Part of a small language model's weights: width 512, vocabulary 50257.
Each number is 128 + 32 x the weight over the matrix's rms, rounded and kept within 0 to 255. Layers, rows and columns count from 0.

# layer 4 MLP up, 1344x512, rms 0.0427, rows 964-980, columns 448-511
[[102 152 137 104 165  81 115 179 124 108 160 149 170  69 161  67  78  76 102 127  91 138  83 146 131 102 158 177 143 116  99 139 139  80 150 150  77  98 106 162 138 149 150  81 144  83 146  80 174 118 146 150 188 170 145 129 136 137 105  96 142 147 110 138]
 [138 151 117 142 108 201 159 118 133  52  87 129 149 112 108 101 116 124 101 122  70 102 139 141 107  62 118 137 140  45 113  71 119  66  81 119 158 161 156 157 146 145 102  86 190 148  99 101 106 139 125 147 136 111 132 113 209  94 129 124 134 110 146  68]
 [194 117 149 129 165 169  82 101 104 120  78 114 163 122 133 145 128 182 149 113  62 112 167 187 153 192 109 106 147  95 157 138 164 159 129 139 133 144 100  87  89 128 100 153 167 114  72  62 145  95  92 121 115 122  98 124 155 131 128 121  70 122 127 160]
 [109  64 100 161 114 141 166 116 152 155  74 164 114 164 195 135  83 148 174 112 146 121  90 101 130 136 221 171  61 147 156 143  76 100 127 145 143 140 150 146 109 111  77 134 183 105  64 156 120 139 190 115  76  99 170 150 198  67 117 162 120 135 161  85]
 [ 79  71 130  88  75  96 112 149 148 143 110 158   0 141 109 132 171 142 159 126 134 107 125 103 112 102 135 107 114 128 144  66 172 109 141 168  93 131 148 136  98  61 108 162 102 101  95  98 136  42 105  80 154  80 148 124 153 128 113 122 116  97 130 138]
 [ 98 123 142 121 104 127 116  93  67 144 134 151 109 134 166 117  97 123 113  94  50 105 116 187 147 132 137 109  42 104 180 163 192 103 166 132  96  90  93 166 119 134 136 155 137 119 129 150  74 121  81 115  91  69 170 103 151 132 137 141 112 121  90 129]
 [136 140  45 133 102 129 127 135 109 142 140  86 104 185 116 101  99 148 146 148 235  92 157 105 143 155 184 100 131 130 109 179 109 105  95 175 139 190 122 150 129 171 161 143 197 171 151 120 112 116 145  54 155 106  88 117 151  89 152 114 146 118 145 224]
 [120 117 149 120  84 143 192 175 116 152 150  98  96 112 163 108 140 164 123 151 104 160 148 113 123 140 124 133 107 187 131 154 166 135 182 134 158  76 106 150 136 160 160 187 122 145 130  81 166 179 121 125  49 143  98  88 123 189  98 113 127 119 103  93]
 [136  91 186 112 170 106  62 189 149 142 127 112 131 116 107 179 102 151 156 114  64 141 139 107 153 127 132 114 124 108 120 158 156 139 115  96 128 160  85 119 152 146 131 174 111  94 188 151 171  68 115 156 193 145 155  78 133  99 160 135 100 128 125 164]
 [126 150  60 121 118  81 161  75 157 161 150 124 137 116 141 186 157 152 129 121  93 135 127  45 130 207 135 133  85 107 148 169 133  96 146 127 128 109 107 148 132 128 147 130 118 137 132 158 152 104 134 129 181 114 179 105 146 179 125 104 109 126 126 137]
 [125  99 150 129 135 152 114 135  79 121 156 174 154 162 116  99 151  94 116  81 134 124  84 104 104  88  94 126 166  63 160 169 119 187 135 151 110 164 132  94 140 125 158  81 122 179 185 153 219 115  87 110 149 103 127 147 169 107  86 109 127 153 178 131]
 [ 99 157  71 152 116 136 129 153 143 122 119 165 100  72 164 136 163 133 149 132 117 145  90 207 117 120 112 113  61 102 110 209 135 140  86  90  97 144  91 178 102 109 131 142 156  52 117 102  96  92 169 110  85 121 124 135 105 114 138 171 117 178 118 140]
 [116 159  86 155 143  90 104 102 131 121 137 109 146 109 169 160 142 127 113 143  87  94 140 174 131 145 165 107 198 148 136 148 120  96  94 121 167 101  74 161 165 141 148 171  54 180 148 123 194 110 123 103 179 109  91 126 187 102 120  72  79 166 114 125]
 [119  86 123 189 131 141 136 143 113 165 157  87 101 135 127 150 138 159 129 144 103 104  96 130 100 143 111 160  96 164 177 135 128 141 122 129 128  93 101 139 124 160 139 136 125  90 117  63 161 122 121 139 147  94 148 136 119 140  89 144 134 103 131 135]
 [110  92  54 153 162 152 117 174 167  86 193 181  92 103 114  88 162 141 108 139 119 119 118 121 129  65 109 150 130  97 144 137 163 159 156 132 139  89 155 134 165 129 129 177 120 121  99 189  88 181  90  97 104  81 143 188  94 111 114 140 110 105 167 155]
 [106  66 181 153  56 159 111 180 142 128  80  81 106 130 121 123 161 121 177 196 151 158 166 189 144 133 158 158  95  78  87 135 146 125 147 159 137  96 104 117 124 153 186 166  59 131 100 116 114 108 149 137 124 155 168 135 196 142 145  74 127  80 128  87]
 [135 131 138 130  97  98  98 114 131 145 157 111 120 126 105  92 147 170 146 150 159 126  90  86 135 152 116  76 100  63 112 141 138 122 157 138 118 102 122 149 124 127 105 137 123 117 144 116 113 108  63 148  95 127 113 137 100 110 176 151 133  94 153  99]]
# layer 4 MLP down (transposed), 1344x512, rms 0.0428, rows 964-979, columns 448-511
[[144 126 110 123 128  87 127 157 113 145 143 239  60  64 124 134 144 146 152 101 118  98 123 121 106 129 196 199 162 135 169 126  69 148 180 137 145  97  98  89 142  89  97 108 139 157 101 147 124 145 127 199 126 180 140 121 163 109  67 124 143 158 141  80]
 [120 171 141 142 115  93 128  94 157 111  81 127 142 138 137 124 111 107  93 143 154 133 105 133 143 187 164  30 141 130  90 153  51 217 157 143 161 111 147  84 135 155 158 141 122 114 119 193 144 152 131 131 168 127 143 131  71 146  93 148 148 150  96 126]
 [ 89 131 105 100 166 113 153 132 161  76 159 122 109 143 117 136  91 135 103 185 102 124 109 144 108 105 128  95 136 158  59 122 119 199 141 160 104 117  95 148 101 113 179 183 200 115  81  99 178 144  85 103  78 154 114 149 162 162 127 132 122 191 133 157]
 [182 129 138 114 152 201 192 144 164 196 141 131 141 153 162  64  56 134 112 163 159 141  80 150  89 134 141 161 149 177  68 164  84 146  94 105  90  89 148 149  61 188 143 119 171  72 110 138 182 183 161 143 121 104 146 181 164 116 127 120 119  91 153 104]
 [101 218 128 140 134 172 137 160 137 113 169 156 135 185 153 149 112  98  68 187 134  93  99  96 127 144 138  99 152 166 172  85 101 132 142 114 173 159  66 126 175 159  71 153 121 127  86 119 154 173 127  82 110 158 147 102 142 138 107 156  98 125 125 122]
 [113 141 158 144 172 102 127 196 103 166 198 138  97 103  93 113 127 148 104 161 122  87 131  79  85 151 124  91  87  44 113 124 143 130 165 120 138 115  97 104  95 191 111 135  96 130 187  58 125  74  91  40 172  81 201  99 152 124 140 149 115  89 129 154]
 [131 114 143 172 118  98 177 117 113 119  93 126 225 175  90 101 113 112 126 115 117 144 119 118 137 129 131 163 128 104 104 160 119  65  65 195 126 148  96 139 129  95 191 155 118 148 149 136 125 118 189 124 150  84  89 159 155  60 162 110  91 163 115 173]
 [ 55 135 136 133 140 169 171 137 112 140 137 106 132 133 139  99 106  97 124 131  69 116 148 159 122 123 132 241 133 149 161 125  83 113 128 125 137 120  85 192 146 119  77 150 172 158 218  72 121 100 152  58 119 113  97  99 106 164 142 162  77 113  70  71]
 [ 83 146 120 130  98 131 196  88 113 120 144 162 127 155  95 116 154  48  63 130 103 120 119 104 112 164 131  88 126 180 111 150  94 118 123 138 152  85 165 113 134  75 150  69 139 157 140 136  89 124 158  33  95 121 113 176 119 131 105 113 123 123 104 137]
 [106 185 117 180 132 128 125 160  90 109 111 124  49 103 182 109 175 194 177 118  85  77 166  97 166 107 126  95 161 126 163 186 103  97  97  90 127 111 118 122  82 143 137 139 188 111 151 176 118  96 121  80 167 163 145 146 161 152 100 104 163 151 132  88]
 [119 121 116 148  72 117 132  95 133 190 167 150 104  83 150 181  92  93 200  97 159 168 122 143 119 143 112  46 150 153 132 123 118 128 115  99  76 124 159 178 161 163 189 107 161 132 107 106  80 122 140 167 132 165 167  90  78 182 165  90 159 142  98 124]
 [135 125 112 119 179 122 151 179  75 153 163 164 109 110 143 135 102 145 113  93 140 148  78 153 140  97 129  52 139 104 137 141 146 133 144 126  96 181 128 116 131 104 111 104 154 144 137 102 193  97 165 132 132 127 146 111 105 158 126 160 123 118 105 136]
 [ 95  94 120 105  66 100 145 170 101 176 141 118 127 154 157 110 141 136 151  96  84 139 159 160 159 104 109 121 133 114 130 164 164 107 109 146 173 195 142 166  91  72  85 100 161 150 206  71 154 148 210 104 141  52 127 120 119 154  95 105  95 101 170  86]
 [126 120 152 135 174 134 123 130  95  98 121  85 150 147 121 111 149 154 107 118 160 130 124 137 149 168 132 183  99 170 127 156 127  95 154 203 102 117 141 151 139 144 104 124  57 146 151 151 131 152  75 150 155 108 145 175 152 110  78 146 110 115 147 165]
 [ 91 101 150 136  96 129 181 115 174  89 167 139 142 153 158 175  93 122 139 134 102 153 145 185 153 134 174 198 123 105 125 184 152 176 156 139 127  84 165 134 164 144 121 173 162 137 127 179 107 144  91 140 152 147 135  65 123 120 115 155 164 146  78 147]
 [142 139 123 123 100 165 135 156 141 139 103 169 124 116  48 122 125 151 168 128 132 165  72 149 165 157 124 255 144 105 133 137  99 150 146 139 140 138 140 103 133 122 167 144 140 116 125 127  96 133 121 149  64 181 112 138 100  84 148 147  86 119 172  65]]
# layer 4 MLP gate, 1344x512, rms 0.0427, rows 965-980, columns 448-511
[[128 133 115 141 133  90  80 148 143 109 177 133 101 105 133 142  80 146 150 150 148 151 102 117 166 164 168 157 191 132  77 130 104 135  88 137  92 122 153 100  92 120  91 116 115 149 178 103  64  98 110 111  99 190 159 129 106 104 200 152  86 119 152 135]
 [146 181 136 135 178  70 115  50 114 156 115 121 114 145 127  95 129 160 128 134 103 147 153 162  97 168 135 118  91 108 126 159 130 128 129 125 134 122 120 164 129 175 176 130 107  83 132 171 174  96 102 156 129 112 126  89 160 167  49  73 175 100 124 135]
 [141 163 125 128 109  96 150 131  99  58 151 144 106 128 148 115 111 149  81 142 146 177 112  98  93  68 160  78 137 145 136  65 123 120 109 131  80  97 146  96 118 122 123 112 132 129 124 141 155 156 150 175 139 168 127 148 148 174 102 115 121 103 100 108]
 [123 127 158 134 121 146 117 148 130 106  96  78 146  72 130 131  96 127 158  62 151 134 180 109 146 119 132 132  94  90 133 145 132 116 127 136 106 108 172 158 149 203 118 135 126 119  91 141  75 100 159 135 107 158  60 143  87  80 162 160 145 128 147 136]
 [148 106 160  64 139 153 122 132  82 124 100 179 170 106 122 138 102  67 105  91 148 194 133 150 128  45 141  66 122 109 137 132 159 105  80 154 179  73 170  77  95  51 109 139 135  97 136 160 110 131 136 172 119 116 104 154 129 112 138 120 164 121  94 146]
 [ 99 167 160 164 105 126 176 107  92 144  83 136 132 122  90 148 140  98 159  97 144 125  84  72  94 161  86 115 103 130 159 126 151 100 135 132  92 131 158 137 132 106 139 113 143 110 104  98 123 109 156 118 158  58 115 195 103 125 121 108 194 164 141 188]
 [126  90 112 110 151 144 131 123 131 102 139 113 143 109 113 139 109 137  98 172 118 135  68 103 104  84  98  43  92 156 100  95 158 118 116  50  97 147 152  84 150 143  95 141 105 150 120 195 108  89 138 116 160 142 146 147 103 146 136  15  65  76 176 144]
 [168  66 129 111 101 114 174 105  76 135 151 133 144 110 118 143 170 106 135 129 122  61 164 121 128 125 166 197 178 156 136 120  80 139  90 155 171  79 154 121 120  85 121 155 113 143  85 108 144 125 187 114 109 109  84 214 134  78 116 144 145 161  97 163]
 [180 141 102 107 136 157 108 147  97 143 106 147  66 116  86 141 149 149 110 103 143 141 172 156 186  79 117 132 168 177 139 142 122  76 135 163 169 136 149 138  61 141 131 101 201 161 100 142 105  76 131 114 121 206 130 218 121  77 137 183 114 155 135 142]
 [163 147 119  90 131 153 188 139 106 150  95 135 105  91 159 192 118 133 139 108  81 114 137 127 133 145 133 155 122 145 101 132 152  85 128 214 166 130 104 124 134 190 191 173 108 133 112 113 148 169 186 153  60 118 144 149 173 126 125 124  85  68 136 156]
 [161 157  85 195 166 136 160 137 126 121  98 118 127 134 132 138  45 114  95  99  78 134 129 107 168  93 133 152 129 157 161 126 144 100 124 111 156 111 128 142 122  73 147 120 100  80 107  89 150 115  87 121 104 111 148 161 153 125 124  89 131 126 134 117]
 [116 129 135 146  90 158 143 102  96 189 103 182 131 123 103 144 162 123  71 130  91 139 194 127 156  91 132 131 104  93 128 127 151 123 116 132  83 147  99 142 157 135 174 148 161  96 121 132 120  87 129  69 158  73 207 139  92 168 144  86 153 155 166  85]
 [144 136 114 153  88 149 123  83 115 180 138  41  59  87 124 111 202  94 146 116 118 124 160 148 118 162 115  93 117  97 162 129 175 140 143  75 113  85 155 116  81  87 137 130 113 146 113 136 166 141 140 183  80 147 139 109 144  98 117 116 112 122 102 169]
 [156 127 103 150  67 157 103 176  91 189 147 121 154 104  97 194  84 129 183  70 111 173 139 121  83 171 170  28  57 131  82 105 154 129 103 134 199 187  81 133 131 177  19 147 128  70 123 118 177 101 105 129 103 120 142  50 152  97 162 154 140 102 133 155]
 [151 114  53 141 134 126 206 127 135 142  63 159 187 101  84 132 129 126 119 138 123 162 144 152 103 103 116 143 125 102 115 134 145 110 144 151  94 122 158  65 155  98 105 140 127 118 132 107  66  74 145  84 131  96 165  86 135 143 140 130 106 158 135 140]
 [141 168 148  79 132 142 149 109 138 132 106 118 153 148 122 166  94 140  93 129 185 132 107  97  79 107 115 137 148 147  89  92 138 151 124 132 140 127  93 143 152 118 170 142 113 128 116 133  62 169 161 106 108 104 158 136 174 145 139 110 189 141 110 169]]